Each number is 200 + 40 x the weight over its row's rms, rounded and kept within 0 to 999. Layers, rows and columns count from 0. The size before them is the row's rms in percent of the matrix's.

# down: layer 4 MLP down (transposed), 512x96, rms 539, rows 194-260, columns 32-63
# gate: layer 4 MLP gate, 512x96, rms 0.6, rows 195-261, columns 32-63
# up: layer 4 MLP up, 512x96, rms 0.412, rows 195-260, columns 32-63
down194,096,239,255,174,224,165,167,135,215,252,230,136,136,175,236,229,270,189,241,236,187,183,237,166,181,232,191,186,205,193,211,249,226
gate195,098,200,142,193,144,168,151,88,199,179,228,216,229,258,222,318,214,227,237,198,183,185,217,139,171,252,177,192,233,176,288,195,199
up195,101,248,234,136,204,263,208,185,247,229,229,221,216,215,139,195,243,157,191,184,206,163,244,175,204,202,147,250,156,188,165,258,77
down195,093,247,162,215,198,190,200,261,113,218,151,225,206,157,138,204,245,105,232,195,170,199,177,196,213,214,203,215,214,266,189,152,259
gate196,092,201,257,145,156,197,181,308,230,170,177,223,272,204,201,191,186,193,196,177,200,155,240,218,266,204,233,227,224,233,251,258,192
up196,095,158,179,261,317,221,220,232,236,154,176,194,193,175,212,139,226,186,268,165,177,200,193,245,205,147,216,222,191,214,227,237,135
down196,094,182,159,152,222,201,214,162,279,213,284,279,178,115,133,242,188,158,198,244,271,190,136,270,211,213,207,237,172,212,151,180,140
gate197,091,181,127,136,183,157,189,213,201,210,248,151,135,201,210,205,181,135,214,224,157,231,198,175,167,181,153,162,191,164,212,255,183
up197,098,265,242,243,239,142,238,207,167,241,181,232,200,138,239,225,217,130,209,236,204,184,201,266,196,275,216,191,193,200,189,196,174
down197,101,202,170,215,240,121,199,249,116,177,225,249,124,167,203,236,196,170,179,185,244,237,151,258,189,243,241,249,146,181,192,293,178
gate198,092,175,229,197,211,223,195,99,235,142,214,180,194,184,141,175,239,229,163,170,159,194,189,226,99,165,209,162,217,210,195,188,227
up198,097,170,194,218,224,166,219,239,202,251,242,213,209,234,230,188,241,83,171,180,167,208,172,220,184,240,164,203,168,221,218,244,88
down198,105,303,272,223,198,148,236,246,244,225,175,203,238,244,239,225,154,223,154,149,168,203,176,203,177,193,239,211,173,261,167,150,181
gate199,113,221,190,218,184,176,187,176,206,228,277,164,256,215,217,163,150,246,156,149,218,188,267,250,141,322,208,178,149,174,189,158,158
up199,099,228,135,120,206,233,206,193,167,213,197,122,220,190,226,199,191,167,185,200,250,223,197,188,268,172,198,153,217,167,197,259,125
down199,095,148,184,162,108,187,218,260,243,240,232,183,241,219,321,212,225,193,140,184,208,194,181,159,176,261,215,120,172,143,153,228,193
gate200,100,211,179,218,162,221,242,187,280,177,215,230,259,178,168,258,152,164,226,250,158,210,185,182,221,210,188,207,204,175,210,201,207
up200,095,143,199,230,216,210,198,209,181,231,227,203,252,186,182,243,276,208,112,210,203,215,219,251,162,153,217,238,148,253,144,211,166
down200,091,194,170,114,228,186,259,204,136,268,204,147,200,206,120,214,249,246,150,209,236,180,220,248,233,204,218,104,129,181,151,264,187
gate201,098,189,125,163,184,171,181,157,202,212,249,170,166,191,191,218,275,274,182,172,196,220,243,185,120,166,178,293,221,193,174,210,175
up201,096,179,194,170,126,252,193,174,203,207,164,246,231,180,190,250,162,232,119,226,222,245,252,162,189,224,226,195,228,202,133,219,147
down201,105,212,207,175,189,170,246,155,169,151,192,153,151,274,133,176,202,223,192,226,250,163,160,214,266,199,197,185,209,220,194,209,218
gate202,098,165,196,269,189,153,202,161,203,179,142,261,219,172,160,170,123,245,187,216,240,247,206,248,192,245,187,136,257,202,172,206,219
up202,102,168,152,158,277,291,216,249,203,204,201,232,214,182,212,183,200,217,203,197,157,128,154,195,108,246,181,212,216,183,141,257,230
down202,098,172,196,189,204,191,153,217,229,252,145,199,279,166,234,199,231,189,176,188,280,155,206,198,202,168,147,227,306,201,224,237,206
gate203,085,142,215,144,185,243,145,204,245,222,140,155,225,143,187,107,236,197,180,247,129,265,249,198,197,120,279,153,227,197,235,193,143
up203,085,168,209,157,240,189,226,211,231,199,209,204,207,195,184,237,149,162,172,208,229,256,141,277,222,223,188,164,220,243,225,148,256
down203,099,205,194,229,209,108,181,186,183,196,214,207,230,156,141,247,197,182,169,249,239,210,198,186,132,165,244,83,217,169,189,191,213
gate204,092,251,153,207,260,235,172,191,212,222,187,211,224,166,144,155,208,194,146,192,179,136,265,143,216,236,162,308,246,246,219,201,194
up204,088,195,211,229,162,101,214,113,154,176,186,180,226,258,233,135,179,234,179,129,169,132,252,209,165,226,124,172,168,193,174,174,190
down204,097,191,208,242,204,200,242,203,231,251,174,194,202,258,220,124,220,202,196,228,223,255,155,228,202,171,202,230,222,193,155,194,149
gate205,089,184,274,94,200,128,213,179,229,229,215,185,176,211,222,248,241,179,254,228,197,208,253,163,198,167,219,227,194,234,178,246,182
up205,101,272,206,196,155,257,224,140,271,237,160,259,231,209,219,225,213,214,280,202,167,210,220,204,182,203,197,239,217,242,268,225,126
down205,109,290,156,166,156,203,212,190,227,183,203,252,207,266,255,263,206,220,279,230,205,269,270,216,205,192,183,241,221,249,221,197,101
gate206,085,185,205,159,214,235,342,238,224,259,178,220,215,184,214,292,170,256,196,152,125,219,209,176,261,219,194,214,227,173,178,192,207
up206,090,172,173,214,192,151,144,219,243,163,227,211,286,273,145,193,185,255,278,186,161,153,233,247,253,116,249,220,204,230,172,230,115
down206,092,133,220,178,211,167,155,228,140,184,187,209,223,140,212,201,126,187,136,188,154,265,179,142,204,225,255,150,242,285,270,218,125
gate207,123,224,213,191,175,226,238,230,165,231,157,175,276,169,223,196,187,236,185,201,184,257,178,224,190,157,148,224,163,277,193,176,178
up207,105,233,267,243,146,172,297,217,157,243,272,195,194,135,102,143,247,192,205,216,210,285,228,161,173,197,166,167,144,135,232,176,207
down207,102,163,215,157,198,223,202,166,203,187,117,149,173,181,245,198,274,226,214,248,123,115,203,160,228,239,225,179,242,185,225,169,183
gate208,084,148,198,228,222,154,181,233,191,157,174,206,158,255,257,148,197,246,244,259,150,284,300,216,213,181,236,208,166,171,197,276,230
up208,096,162,155,229,246,170,199,175,279,284,221,243,182,205,274,201,223,252,145,207,209,273,253,183,202,139,224,163,223,202,190,239,216
down208,093,174,235,215,278,212,298,172,266,213,154,288,193,127,149,198,208,229,184,169,209,228,223,252,187,110,229,184,130,187,270,235,258
gate209,108,280,241,231,189,173,233,224,209,126,219,125,209,149,205,294,199,174,256,229,222,265,251,194,172,260,198,230,228,166,175,206,198
up209,107,221,174,292,160,243,253,173,226,181,220,118,191,274,231,204,174,204,258,164,207,118,185,174,191,193,220,218,223,208,195,135,228
down209,096,173,168,262,197,135,245,224,245,225,216,226,160,196,160,172,233,213,172,189,204,231,227,248,228,248,201,183,192,228,211,127,186
gate210,090,217,179,159,199,199,211,197,190,156,169,246,137,232,181,190,219,185,190,157,244,212,262,144,169,179,191,221,147,279,164,218,226
up210,101,226,183,276,215,229,187,173,142,197,229,172,163,204,229,169,221,200,151,81,202,220,190,205,168,202,170,191,154,229,198,180,172
down210,091,175,149,202,180,229,212,168,198,159,136,231,240,188,190,131,198,267,178,241,212,160,217,134,198,210,135,203,219,209,283,188,231
gate211,091,199,229,207,184,214,222,162,202,208,186,177,287,210,256,181,126,201,180,193,265,271,259,280,270,223,258,206,212,195,181,209,291
up211,102,231,177,218,231,167,241,163,206,180,193,227,180,215,226,200,143,113,168,260,147,194,251,235,297,268,175,215,229,203,199,137,171
down211,105,142,179,186,186,316,236,152,219,155,183,230,162,227,194,168,273,212,201,199,193,170,192,153,155,202,176,231,186,204,212,102,158
gate212,095,270,264,160,180,187,222,160,194,245,258,261,253,166,121,211,191,171,200,240,177,171,209,259,169,155,119,268,136,135,138,237,183
up212,096,155,177,215,198,214,187,243,219,163,205,275,256,160,166,193,213,230,242,145,182,235,176,218,198,269,138,174,240,171,134,221,217
down212,101,199,218,218,199,155,184,249,239,211,132,243,128,203,168,153,163,212,153,278,237,145,241,301,224,234,229,238,189,211,228,151,201
gate213,100,138,237,233,214,203,201,207,174,174,228,227,187,235,251,196,235,172,168,255,224,156,194,184,197,228,171,165,199,177,129,257,172
up213,097,168,181,192,171,194,244,221,279,114,151,172,222,162,167,218,157,180,242,184,144,210,184,82,187,203,231,196,197,196,191,131,163
down213,095,194,205,119,161,194,233,171,230,180,223,185,265,201,206,188,201,211,190,147,196,184,174,269,148,164,181,164,170,199,229,199,214
gate214,103,195,208,260,200,262,59,146,226,210,210,214,253,219,186,227,156,159,243,193,176,151,259,166,172,260,225,215,235,158,155,216,221
up214,101,219,182,215,173,197,94,160,155,211,205,213,308,205,198,195,205,232,213,167,203,240,232,208,184,236,237,159,214,105,177,182,225
down214,101,235,212,239,217,230,174,128,201,244,223,201,269,226,227,192,237,268,178,181,187,214,260,306,262,168,178,165,162,201,170,205,158
gate215,094,249,197,214,151,151,222,175,166,166,208,220,115,253,188,211,178,97,181,204,199,269,214,187,198,234,216,216,180,203,219,177,251
up215,090,214,183,222,257,188,251,191,244,198,124,171,120,152,153,284,235,160,214,184,189,205,222,168,248,254,130,267,210,202,192,238,243
down215,104,228,247,204,217,257,80,213,192,206,184,163,185,138,235,274,261,276,240,207,193,156,189,266,164,180,217,228,195,196,271,206,218
gate216,098,169,223,249,270,88,184,245,221,187,224,119,223,210,224,226,142,206,180,208,136,238,234,203,161,172,203,173,225,114,284,255,274
up216,095,265,257,157,208,201,187,113,212,222,160,234,130,213,158,150,255,138,269,206,247,127,182,235,205,230,137,255,184,149,140,312,153
down216,098,236,163,260,205,149,183,168,170,208,208,201,212,199,168,123,161,157,205,254,189,250,212,169,180,234,178,176,217,206,202,210,199
gate217,097,156,223,202,242,205,209,197,162,152,246,188,192,208,121,163,204,147,143,251,203,231,180,112,231,222,125,220,265,110,190,134,196
up217,094,224,137,211,225,228,196,237,193,196,201,214,225,225,226,256,182,190,227,209,222,184,223,168,184,260,216,139,225,143,264,153,214
down217,103,235,176,161,221,202,149,209,247,191,157,160,238,212,216,182,202,205,217,214,212,255,173,118,171,198,281,164,196,240,209,220,289
gate218,095,218,257,198,200,208,213,254,193,229,251,234,164,187,179,191,213,169,173,253,178,248,142,189,305,155,209,177,211,178,206,212,216
up218,103,157,181,128,333,164,190,182,226,184,168,151,253,234,144,258,164,175,204,195,203,157,195,180,103,162,179,226,249,149,207,226,211
down218,104,149,245,161,279,177,150,191,226,266,176,192,225,159,174,202,216,227,173,222,189,175,141,203,178,150,205,128,231,216,141,201,144
gate219,105,257,191,243,180,206,180,117,134,126,251,175,185,212,177,258,209,242,273,247,164,221,300,196,255,189,150,163,199,179,192,142,212
up219,104,219,239,177,232,227,155,249,215,196,192,194,211,164,228,188,241,238,119,218,187,236,231,257,203,145,167,223,222,234,237,211,146
down219,093,234,142,237,248,183,186,203,230,155,275,278,245,207,153,169,199,179,210,200,208,202,190,220,192,268,267,144,166,198,124,166,171
gate220,108,159,157,211,257,275,217,199,153,168,173,134,217,165,194,191,207,192,126,217,139,182,267,228,171,201,183,193,257,227,117,210,211
up220,103,221,235,73,162,213,200,166,199,185,153,148,211,160,254,216,180,208,237,240,180,248,157,203,193,213,236,135,152,228,247,208,176
down220,099,113,157,261,166,152,212,187,218,262,214,245,235,195,172,268,261,187,203,198,170,158,206,179,230,172,155,188,235,205,179,191,211
gate221,092,184,208,249,190,201,213,234,219,219,194,163,139,258,206,229,267,177,246,219,221,215,195,91,248,281,136,215,178,179,236,209,204
up221,097,217,207,158,250,181,227,178,204,235,209,221,169,176,207,218,213,166,228,273,230,151,154,251,228,172,199,218,194,269,113,232,200
down221,101,148,184,197,208,233,251,262,199,237,211,211,205,129,206,175,185,167,130,186,234,169,224,127,206,236,200,173,222,193,187,174,215
gate222,092,237,193,252,200,188,194,194,242,190,232,192,177,197,112,181,162,268,182,233,157,171,238,187,245,173,199,271,204,238,249,203,208
up222,097,141,165,206,194,207,165,204,166,203,219,122,193,243,246,201,312,226,216,196,223,197,188,245,188,145,154,203,192,211,282,175,188
down222,093,184,171,176,233,184,173,150,200,189,171,218,182,115,243,166,217,222,250,158,177,168,196,141,209,175,169,190,192,251,211,296,197
gate223,097,197,187,197,235,224,172,290,155,215,218,174,137,187,222,263,270,215,177,281,202,119,174,219,239,155,173,231,232,168,132,213,133
up223,093,178,226,231,164,233,192,239,212,227,272,217,238,192,243,211,116,272,180,243,223,220,174,210,187,216,267,192,126,198,147,227,179
down223,095,165,206,193,208,193,230,218,258,230,194,339,182,241,211,206,201,200,185,177,170,192,192,205,116,180,174,256,176,225,192,149,181
gate224,096,179,182,177,298,165,277,210,159,153,235,208,147,102,120,170,230,168,200,196,167,279,251,175,148,202,204,179,193,171,232,139,208
up224,093,206,131,166,281,222,263,247,131,157,216,221,199,170,107,117,213,257,194,196,159,214,206,121,171,240,213,127,167,153,200,113,201
down224,094,222,180,251,207,175,262,179,233,231,196,264,178,172,199,194,253,300,240,187,264,260,142,135,171,246,238,227,239,250,201,186,157
gate225,198,182,146,221,211,196,179,238,279,264,210,176,250,144,161,179,221,235,163,298,223,247,144,181,205,233,140,223,237,220,148,181,139
up225,124,210,239,212,243,245,167,179,106,182,161,194,201,246,188,128,284,203,176,192,129,216,241,271,190,210,160,221,162,188,155,249,222
down225,099,217,150,196,175,191,182,229,303,293,204,186,234,192,167,273,147,197,219,254,194,238,140,147,183,214,209,161,250,212,184,161,190
gate226,119,306,202,218,245,237,170,178,159,227,217,196,196,218,212,260,196,167,194,239,248,144,251,233,199,194,270,181,142,168,224,206,170
up226,119,223,159,213,265,205,230,140,228,174,193,173,261,218,263,186,268,217,202,222,226,158,205,228,152,258,211,190,203,222,237,274,185
down226,105,103,220,154,154,176,220,174,181,204,187,187,169,131,153,133,113,184,227,176,246,210,160,211,261,111,151,189,218,215,200,177,170
gate227,091,213,132,200,197,236,200,239,241,162,190,155,251,196,189,221,135,267,257,196,140,227,180,242,234,205,174,187,212,174,194,198,196
up227,098,196,225,194,252,145,168,229,165,204,226,206,190,163,243,282,207,169,260,308,219,206,235,211,221,207,147,233,154,224,184,177,245
down227,096,164,259,151,210,142,148,184,136,118,244,256,236,244,142,164,232,233,291,216,182,246,263,223,189,175,241,211,175,219,166,240,241
gate228,133,219,149,185,156,121,247,172,170,94,162,212,108,176,187,222,199,177,221,244,156,201,193,219,181,210,205,229,149,180,211,115,183
up228,128,222,227,206,257,186,189,224,208,203,171,232,229,145,220,168,199,173,317,150,162,230,232,213,183,185,167,218,186,202,161,174,126
down228,098,190,182,258,136,199,202,153,261,166,191,185,123,224,229,165,189,200,209,265,184,210,165,198,158,234,198,212,219,212,119,186,170
gate229,091,172,173,260,220,182,219,185,194,157,240,226,180,241,200,250,209,212,221,207,210,281,242,215,211,94,143,211,214,151,162,207,231
up229,092,216,253,208,204,171,156,172,166,227,160,251,174,228,238,208,177,200,238,148,242,188,177,196,145,233,222,208,193,274,117,209,200
down229,096,225,162,99,187,214,101,182,240,183,184,177,185,164,227,191,231,222,142,192,235,202,294,240,183,253,200,257,192,215,150,228,142
gate230,101,250,160,188,170,173,151,167,203,197,216,191,178,249,183,281,193,207,234,195,154,139,232,92,249,215,196,152,220,206,174,175,146
up230,100,168,230,155,195,216,291,135,256,186,176,211,218,127,301,176,221,209,253,189,162,228,187,188,148,127,217,196,147,213,231,128,238
down230,097,178,178,304,168,215,238,158,224,236,146,165,208,227,211,285,197,201,98,206,196,155,178,203,223,230,181,197,185,161,187,139,194
gate231,093,175,182,184,131,194,116,283,192,196,116,251,299,188,222,208,224,148,192,214,124,230,252,132,173,219,249,217,227,233,261,172,250
up231,094,192,251,201,238,245,185,269,198,258,228,183,160,194,170,200,169,221,211,241,227,229,177,220,270,178,244,211,236,131,246,180,267
down231,095,264,237,182,160,197,157,186,208,219,199,130,151,192,183,209,202,195,249,206,262,169,235,215,203,243,206,253,188,209,148,236,269
gate232,086,170,189,186,189,235,220,187,145,147,173,183,136,203,237,196,135,140,181,215,184,219,195,155,123,230,252,208,208,200,175,233,169
up232,090,195,177,126,197,207,185,200,159,265,208,238,164,240,208,212,253,237,179,200,232,136,208,167,240,283,255,218,188,168,148,210,212
down232,090,179,205,235,187,237,184,147,146,151,217,155,187,148,224,119,248,173,123,182,178,223,243,187,217,327,297,182,246,229,187,124,225
gate233,101,183,194,196,198,205,149,129,147,164,130,188,237,174,163,170,252,245,268,147,182,151,153,197,187,157,181,207,234,191,159,248,194
up233,100,251,236,219,183,212,220,183,196,189,126,144,241,131,127,224,261,127,235,229,137,162,237,162,189,181,181,205,186,117,182,216,134
down233,099,180,160,187,146,224,167,121,180,139,202,231,170,180,210,168,215,199,185,244,211,202,227,180,155,189,211,211,168,176,243,250,180
gate234,106,201,243,226,251,285,176,177,143,214,219,198,165,245,219,244,193,197,199,200,264,160,180,189,238,182,152,213,154,143,265,260,202
up234,107,185,215,227,224,251,169,195,156,241,194,187,130,260,264,180,270,207,179,166,278,242,187,188,299,200,131,104,177,182,196,212,138
down234,102,220,161,231,180,169,152,226,244,238,196,238,233,189,177,240,173,194,215,186,191,212,216,201,208,212,257,160,230,234,197,106,209
gate235,123,199,120,184,179,156,210,185,150,122,123,163,236,145,129,234,181,175,171,197,84,152,261,139,186,233,145,220,207,208,159,167,158
up235,109,218,154,257,202,145,120,176,191,203,198,122,181,228,281,235,184,206,213,180,227,170,130,239,275,194,188,180,199,143,196,171,215
down235,100,91,204,195,196,219,142,52,265,147,189,177,171,126,140,186,192,247,256,203,180,234,198,176,184,207,159,254,143,199,174,286,183
gate236,080,217,222,165,162,224,217,196,203,210,217,206,235,171,119,274,251,194,271,191,227,252,224,198,132,165,194,139,174,222,161,225,213
up236,073,284,197,210,241,199,260,169,146,184,218,166,251,197,235,221,170,185,265,170,223,189,234,244,195,243,269,316,270,118,195,196,186
down236,095,300,105,143,257,173,205,226,223,218,180,205,219,237,207,237,221,219,264,235,217,177,216,245,236,252,174,138,171,171,175,186,190
gate237,086,163,238,237,139,190,132,240,177,220,209,254,220,171,143,160,224,149,189,182,134,172,205,319,229,277,175,232,176,206,172,207,147
up237,080,180,181,118,262,189,174,226,245,280,192,167,150,249,188,239,203,215,163,130,240,258,270,189,226,194,214,224,236,135,158,210,231
down237,101,224,254,277,189,184,146,222,162,254,257,230,212,147,201,186,274,159,131,198,215,150,149,222,224,217,149,170,211,214,261,166,224
gate238,102,223,187,236,268,178,233,198,119,185,267,183,126,253,283,256,180,196,185,218,220,205,154,199,186,220,149,208,169,234,169,228,100
up238,093,306,174,222,186,164,213,188,240,179,124,134,184,202,229,205,193,197,249,196,246,216,200,180,189,206,207,154,141,155,244,216,211
down238,104,233,160,194,213,231,166,175,200,189,199,229,230,148,239,246,219,250,197,143,177,124,195,198,267,277,176,193,159,203,274,197,178
gate239,116,195,232,165,196,246,115,147,177,155,176,237,221,221,206,248,210,258,156,210,281,296,225,137,207,186,165,114,210,296,193,172,203
up239,108,179,210,120,194,205,232,197,219,197,179,217,228,157,195,202,229,226,204,171,219,203,106,166,164,238,77,186,234,226,229,175,173
down239,100,269,141,169,215,209,211,212,180,287,177,199,288,194,197,199,138,185,167,161,166,179,189,241,196,272,237,206,132,198,227,77,237
gate240,105,173,167,235,132,211,248,214,199,238,212,141,244,172,349,233,224,201,186,200,211,161,190,191,223,262,268,211,145,142,240,201,221
up240,099,144,219,198,186,204,184,162,261,154,176,207,246,220,224,232,178,212,197,216,153,289,143,213,106,157,238,166,189,191,235,220,192
down240,100,191,244,185,208,203,235,187,192,133,175,237,164,261,239,238,233,272,278,201,259,162,195,136,187,222,198,264,143,201,208,179,221
gate241,089,166,213,188,178,241,227,145,262,200,243,151,262,91,236,151,191,233,248,191,236,176,180,200,170,187,174,191,168,200,110,217,213
up241,092,305,243,169,164,144,239,226,253,215,204,218,201,240,184,168,202,217,201,146,208,251,250,186,197,223,127,146,184,203,243,166,179
down241,103,204,239,230,175,228,192,186,196,218,223,178,165,168,191,175,212,232,164,170,123,227,115,222,144,135,170,182,243,226,114,128,196
gate242,107,166,288,219,243,55,139,175,239,185,242,262,189,144,156,212,105,185,221,210,140,200,152,159,225,245,198,212,206,230,287,167,252
up242,110,241,202,250,196,146,212,112,211,204,151,275,209,156,231,201,198,176,195,177,221,212,171,159,166,293,215,200,181,265,226,164,197
down242,107,167,172,208,268,192,220,213,162,176,285,223,163,154,173,172,155,208,165,240,189,226,167,209,232,179,195,193,183,202,174,186,225
gate243,098,204,227,212,215,195,200,246,228,186,198,241,211,261,194,221,241,166,174,169,290,188,247,175,171,156,257,192,212,185,283,241,172
up243,100,175,140,211,247,189,215,275,138,223,191,199,249,215,248,202,238,183,186,152,204,186,155,189,244,228,238,223,222,175,178,177,208
down243,103,219,101,106,227,201,229,245,167,214,277,183,223,221,252,142,191,217,227,184,167,181,210,235,160,172,193,247,151,273,149,226,176
gate244,094,160,190,183,166,88,151,219,133,215,145,229,147,172,264,235,235,151,153,187,192,136,169,218,166,228,226,227,154,195,196,248,197
up244,108,215,183,234,171,240,151,232,172,164,202,216,184,209,161,207,152,145,197,227,322,277,237,248,301,177,166,223,261,204,181,172,243
down244,093,249,150,281,197,218,241,240,159,192,215,268,177,173,203,196,112,186,219,198,260,189,183,235,198,174,196,192,99,282,252,210,215
gate245,096,239,229,231,162,168,226,123,245,212,176,173,168,216,161,188,212,201,216,204,270,233,224,246,243,153,192,242,201,197,208,284,204
up245,097,253,241,227,198,183,312,162,205,155,216,218,246,218,210,183,166,171,197,133,250,200,142,228,226,158,224,128,158,175,143,220,192
down245,105,219,213,189,220,230,185,107,241,197,256,211,224,182,266,122,126,155,208,183,146,197,176,165,183,207,166,216,146,191,162,191,148
gate246,089,167,231,173,192,168,297,204,181,182,188,237,188,166,192,223,218,159,221,169,230,202,255,244,223,180,204,256,132,261,228,222,198
up246,095,198,196,216,205,203,176,237,128,149,240,224,171,249,225,194,296,174,185,250,164,257,189,165,209,202,261,225,180,155,132,187,220
down246,110,193,222,236,220,185,222,233,193,175,102,196,231,180,149,173,178,162,174,163,225,228,184,178,219,178,201,177,171,196,277,221,198
gate247,106,245,149,188,202,301,220,254,193,129,271,192,183,214,182,228,277,196,233,203,212,237,263,197,171,189,152,174,264,284,178,205,210
up247,101,201,148,212,195,296,229,188,149,215,242,262,208,235,202,242,280,235,146,224,203,226,260,237,201,162,217,146,254,214,180,201,250
down247,104,244,237,151,210,254,205,206,230,235,141,204,256,256,210,149,185,172,257,169,211,214,151,98,211,211,248,218,229,189,263,214,252
gate248,104,240,255,144,244,210,137,173,223,238,231,198,175,179,199,216,117,291,123,215,206,235,190,239,159,213,218,191,205,197,185,188,218
up248,110,150,198,202,148,196,182,196,197,171,158,169,215,196,110,141,202,160,245,229,160,233,195,137,185,153,204,168,243,201,226,261,208
down248,099,185,178,213,154,156,146,202,195,218,211,222,203,186,196,164,185,176,190,259,167,124,196,172,218,194,204,191,275,124,178,204,198
gate249,090,154,232,242,137,209,188,166,181,172,249,187,196,211,237,205,245,261,248,127,167,186,210,182,242,142,192,290,241,186,106,208,153
up249,093,171,208,203,234,270,241,157,274,225,207,186,234,155,183,270,210,242,146,202,236,181,212,223,155,176,249,255,238,191,152,205,219
down249,097,216,151,199,193,208,240,242,192,175,243,178,235,141,146,137,184,212,212,253,256,208,120,295,194,198,187,130,225,198,167,216,168
gate250,088,225,182,144,266,187,167,271,210,242,155,153,246,189,241,223,235,161,237,239,245,190,188,164,188,189,214,184,228,293,239,173,211
up250,092,180,128,144,223,229,245,283,180,229,263,147,163,180,185,161,130,267,241,240,228,207,190,159,203,201,180,162,275,209,183,207,275
down250,101,142,168,264,256,217,217,183,154,126,209,241,239,129,217,211,192,150,193,173,237,228,215,242,221,206,206,160,177,220,153,250,182
gate251,087,208,187,199,164,174,206,220,172,229,241,211,239,279,169,210,159,202,209,150,176,257,225,88,255,240,233,252,133,141,152,240,150
up251,084,172,256,203,207,167,209,186,216,193,247,169,185,171,196,232,116,190,183,178,213,148,137,243,98,160,217,197,204,205,283,231,269
down251,108,231,267,141,161,180,132,236,251,236,205,230,262,137,158,154,186,239,188,157,175,182,209,178,172,138,196,162,169,225,112,188,196
gate252,092,177,171,158,231,224,234,207,223,229,188,211,212,251,169,169,172,211,278,188,168,153,198,215,143,138,203,227,170,207,225,307,195
up252,094,195,182,279,141,271,211,210,239,131,214,172,243,221,223,141,201,244,230,163,232,210,251,137,190,142,228,262,162,192,147,173,255
down252,114,272,239,192,208,255,71,205,207,213,182,196,155,176,125,98,214,259,170,160,235,209,267,138,125,106,176,234,229,237,171,158,220
gate253,107,174,245,161,260,203,213,274,203,137,232,234,250,113,139,123,196,249,204,215,229,141,255,214,222,213,170,210,223,216,204,122,214
up253,098,182,208,274,210,180,195,200,262,140,131,190,126,156,196,170,177,213,208,236,187,150,219,269,170,200,189,252,163,248,178,198,208
down253,097,186,222,206,216,140,202,178,210,202,252,190,276,156,171,172,217,183,130,166,142,176,227,234,177,228,231,122,152,193,165,219,221
gate254,084,231,233,144,177,246,209,237,179,182,149,200,218,168,223,208,234,230,184,211,165,210,139,215,134,196,258,204,188,211,148,214,250
up254,091,215,159,260,168,216,200,207,196,140,176,182,220,207,187,191,174,276,312,250,151,248,113,124,188,184,171,182,298,165,273,193,186
down254,090,161,209,234,146,197,275,183,233,222,258,213,163,175,233,176,142,195,104,202,125,148,132,192,154,236,255,210,164,168,184,204,186
gate255,099,99,299,203,233,199,195,153,217,215,227,190,217,124,275,244,156,211,252,196,226,210,169,161,197,123,185,186,178,213,208,257,155
up255,102,186,206,224,212,217,200,244,151,271,183,239,160,187,186,195,186,151,174,143,169,200,226,150,155,249,164,252,140,143,178,169,172
down255,105,220,193,211,109,229,116,255,181,107,183,196,280,249,131,240,110,167,198,162,248,131,195,233,274,268,255,229,227,154,178,157,159
gate256,095,145,164,206,158,203,234,207,211,168,148,260,192,152,171,197,239,165,118,185,212,258,179,186,137,202,193,213,156,155,198,191,257
up256,100,177,118,182,157,210,182,245,240,210,183,149,236,176,173,233,199,217,192,200,137,172,211,158,166,196,252,203,207,177,195,188,241
down256,103,253,129,232,244,170,217,279,235,197,195,208,147,198,138,288,220,215,197,114,177,143,211,195,218,217,193,214,166,258,151,185,227
gate257,094,243,167,214,237,253,172,176,151,139,236,200,204,246,169,211,163,173,173,269,182,187,166,123,173,251,190,148,208,256,244,222,214
up257,094,152,216,142,162,184,183,234,206,152,200,110,254,227,202,202,219,212,192,297,252,201,190,240,133,124,180,208,230,206,209,235,141
down257,097,163,252,218,200,199,151,217,170,200,206,153,176,198,223,180,176,138,208,232,333,221,151,216,214,224,197,166,165,219,223,261,247
gate258,094,175,239,219,229,164,133,179,254,228,206,188,148,158,214,185,221,216,235,248,171,173,198,227,293,189,230,234,203,133,212,141,257
up258,089,251,201,219,179,248,254,176,157,187,234,289,152,195,211,195,196,132,212,230,150,143,206,138,173,201,196,244,126,126,225,204,146
down258,104,117,236,253,139,259,244,170,191,227,230,204,114,205,193,236,196,186,201,173,107,177,220,247,218,169,213,187,218,161,291,157,176
gate259,107,225,206,202,182,234,218,197,243,216,244,209,199,177,202,158,136,168,135,204,256,174,199,193,233,182,217,187,198,272,137,257,241
up259,115,220,250,190,240,238,183,154,208,148,196,237,170,184,155,202,168,151,194,206,202,203,191,237,227,220,194,254,219,183,117,239,170
down259,097,206,173,202,175,256,188,128,172,185,220,148,238,200,229,230,270,208,205,248,233,172,162,161,197,227,172,131,205,158,263,168,168
gate260,086,197,250,234,175,191,213,179,148,195,199,217,218,202,155,127,170,163,231,174,197,196,209,212,178,134,199,229,204,236,209,227,264
up260,088,186,207,226,211,203,165,206,183,220,216,156,156,175,249,168,175,206,278,249,200,279,196,183,143,187,239,128,200,199,284,197,239
down260,104,242,204,184,249,220,280,240,233,244,230,146,130,189,231,203,177,285,163,191,155,220,217,235,266,238,154,160,150,164,259,192,195
gate261,099,180,169,207,200,178,192,209,183,196,217,120,266,174,175,234,210,240,198,203,159,145,294,172,161,181,128,235,284,135,216,182,213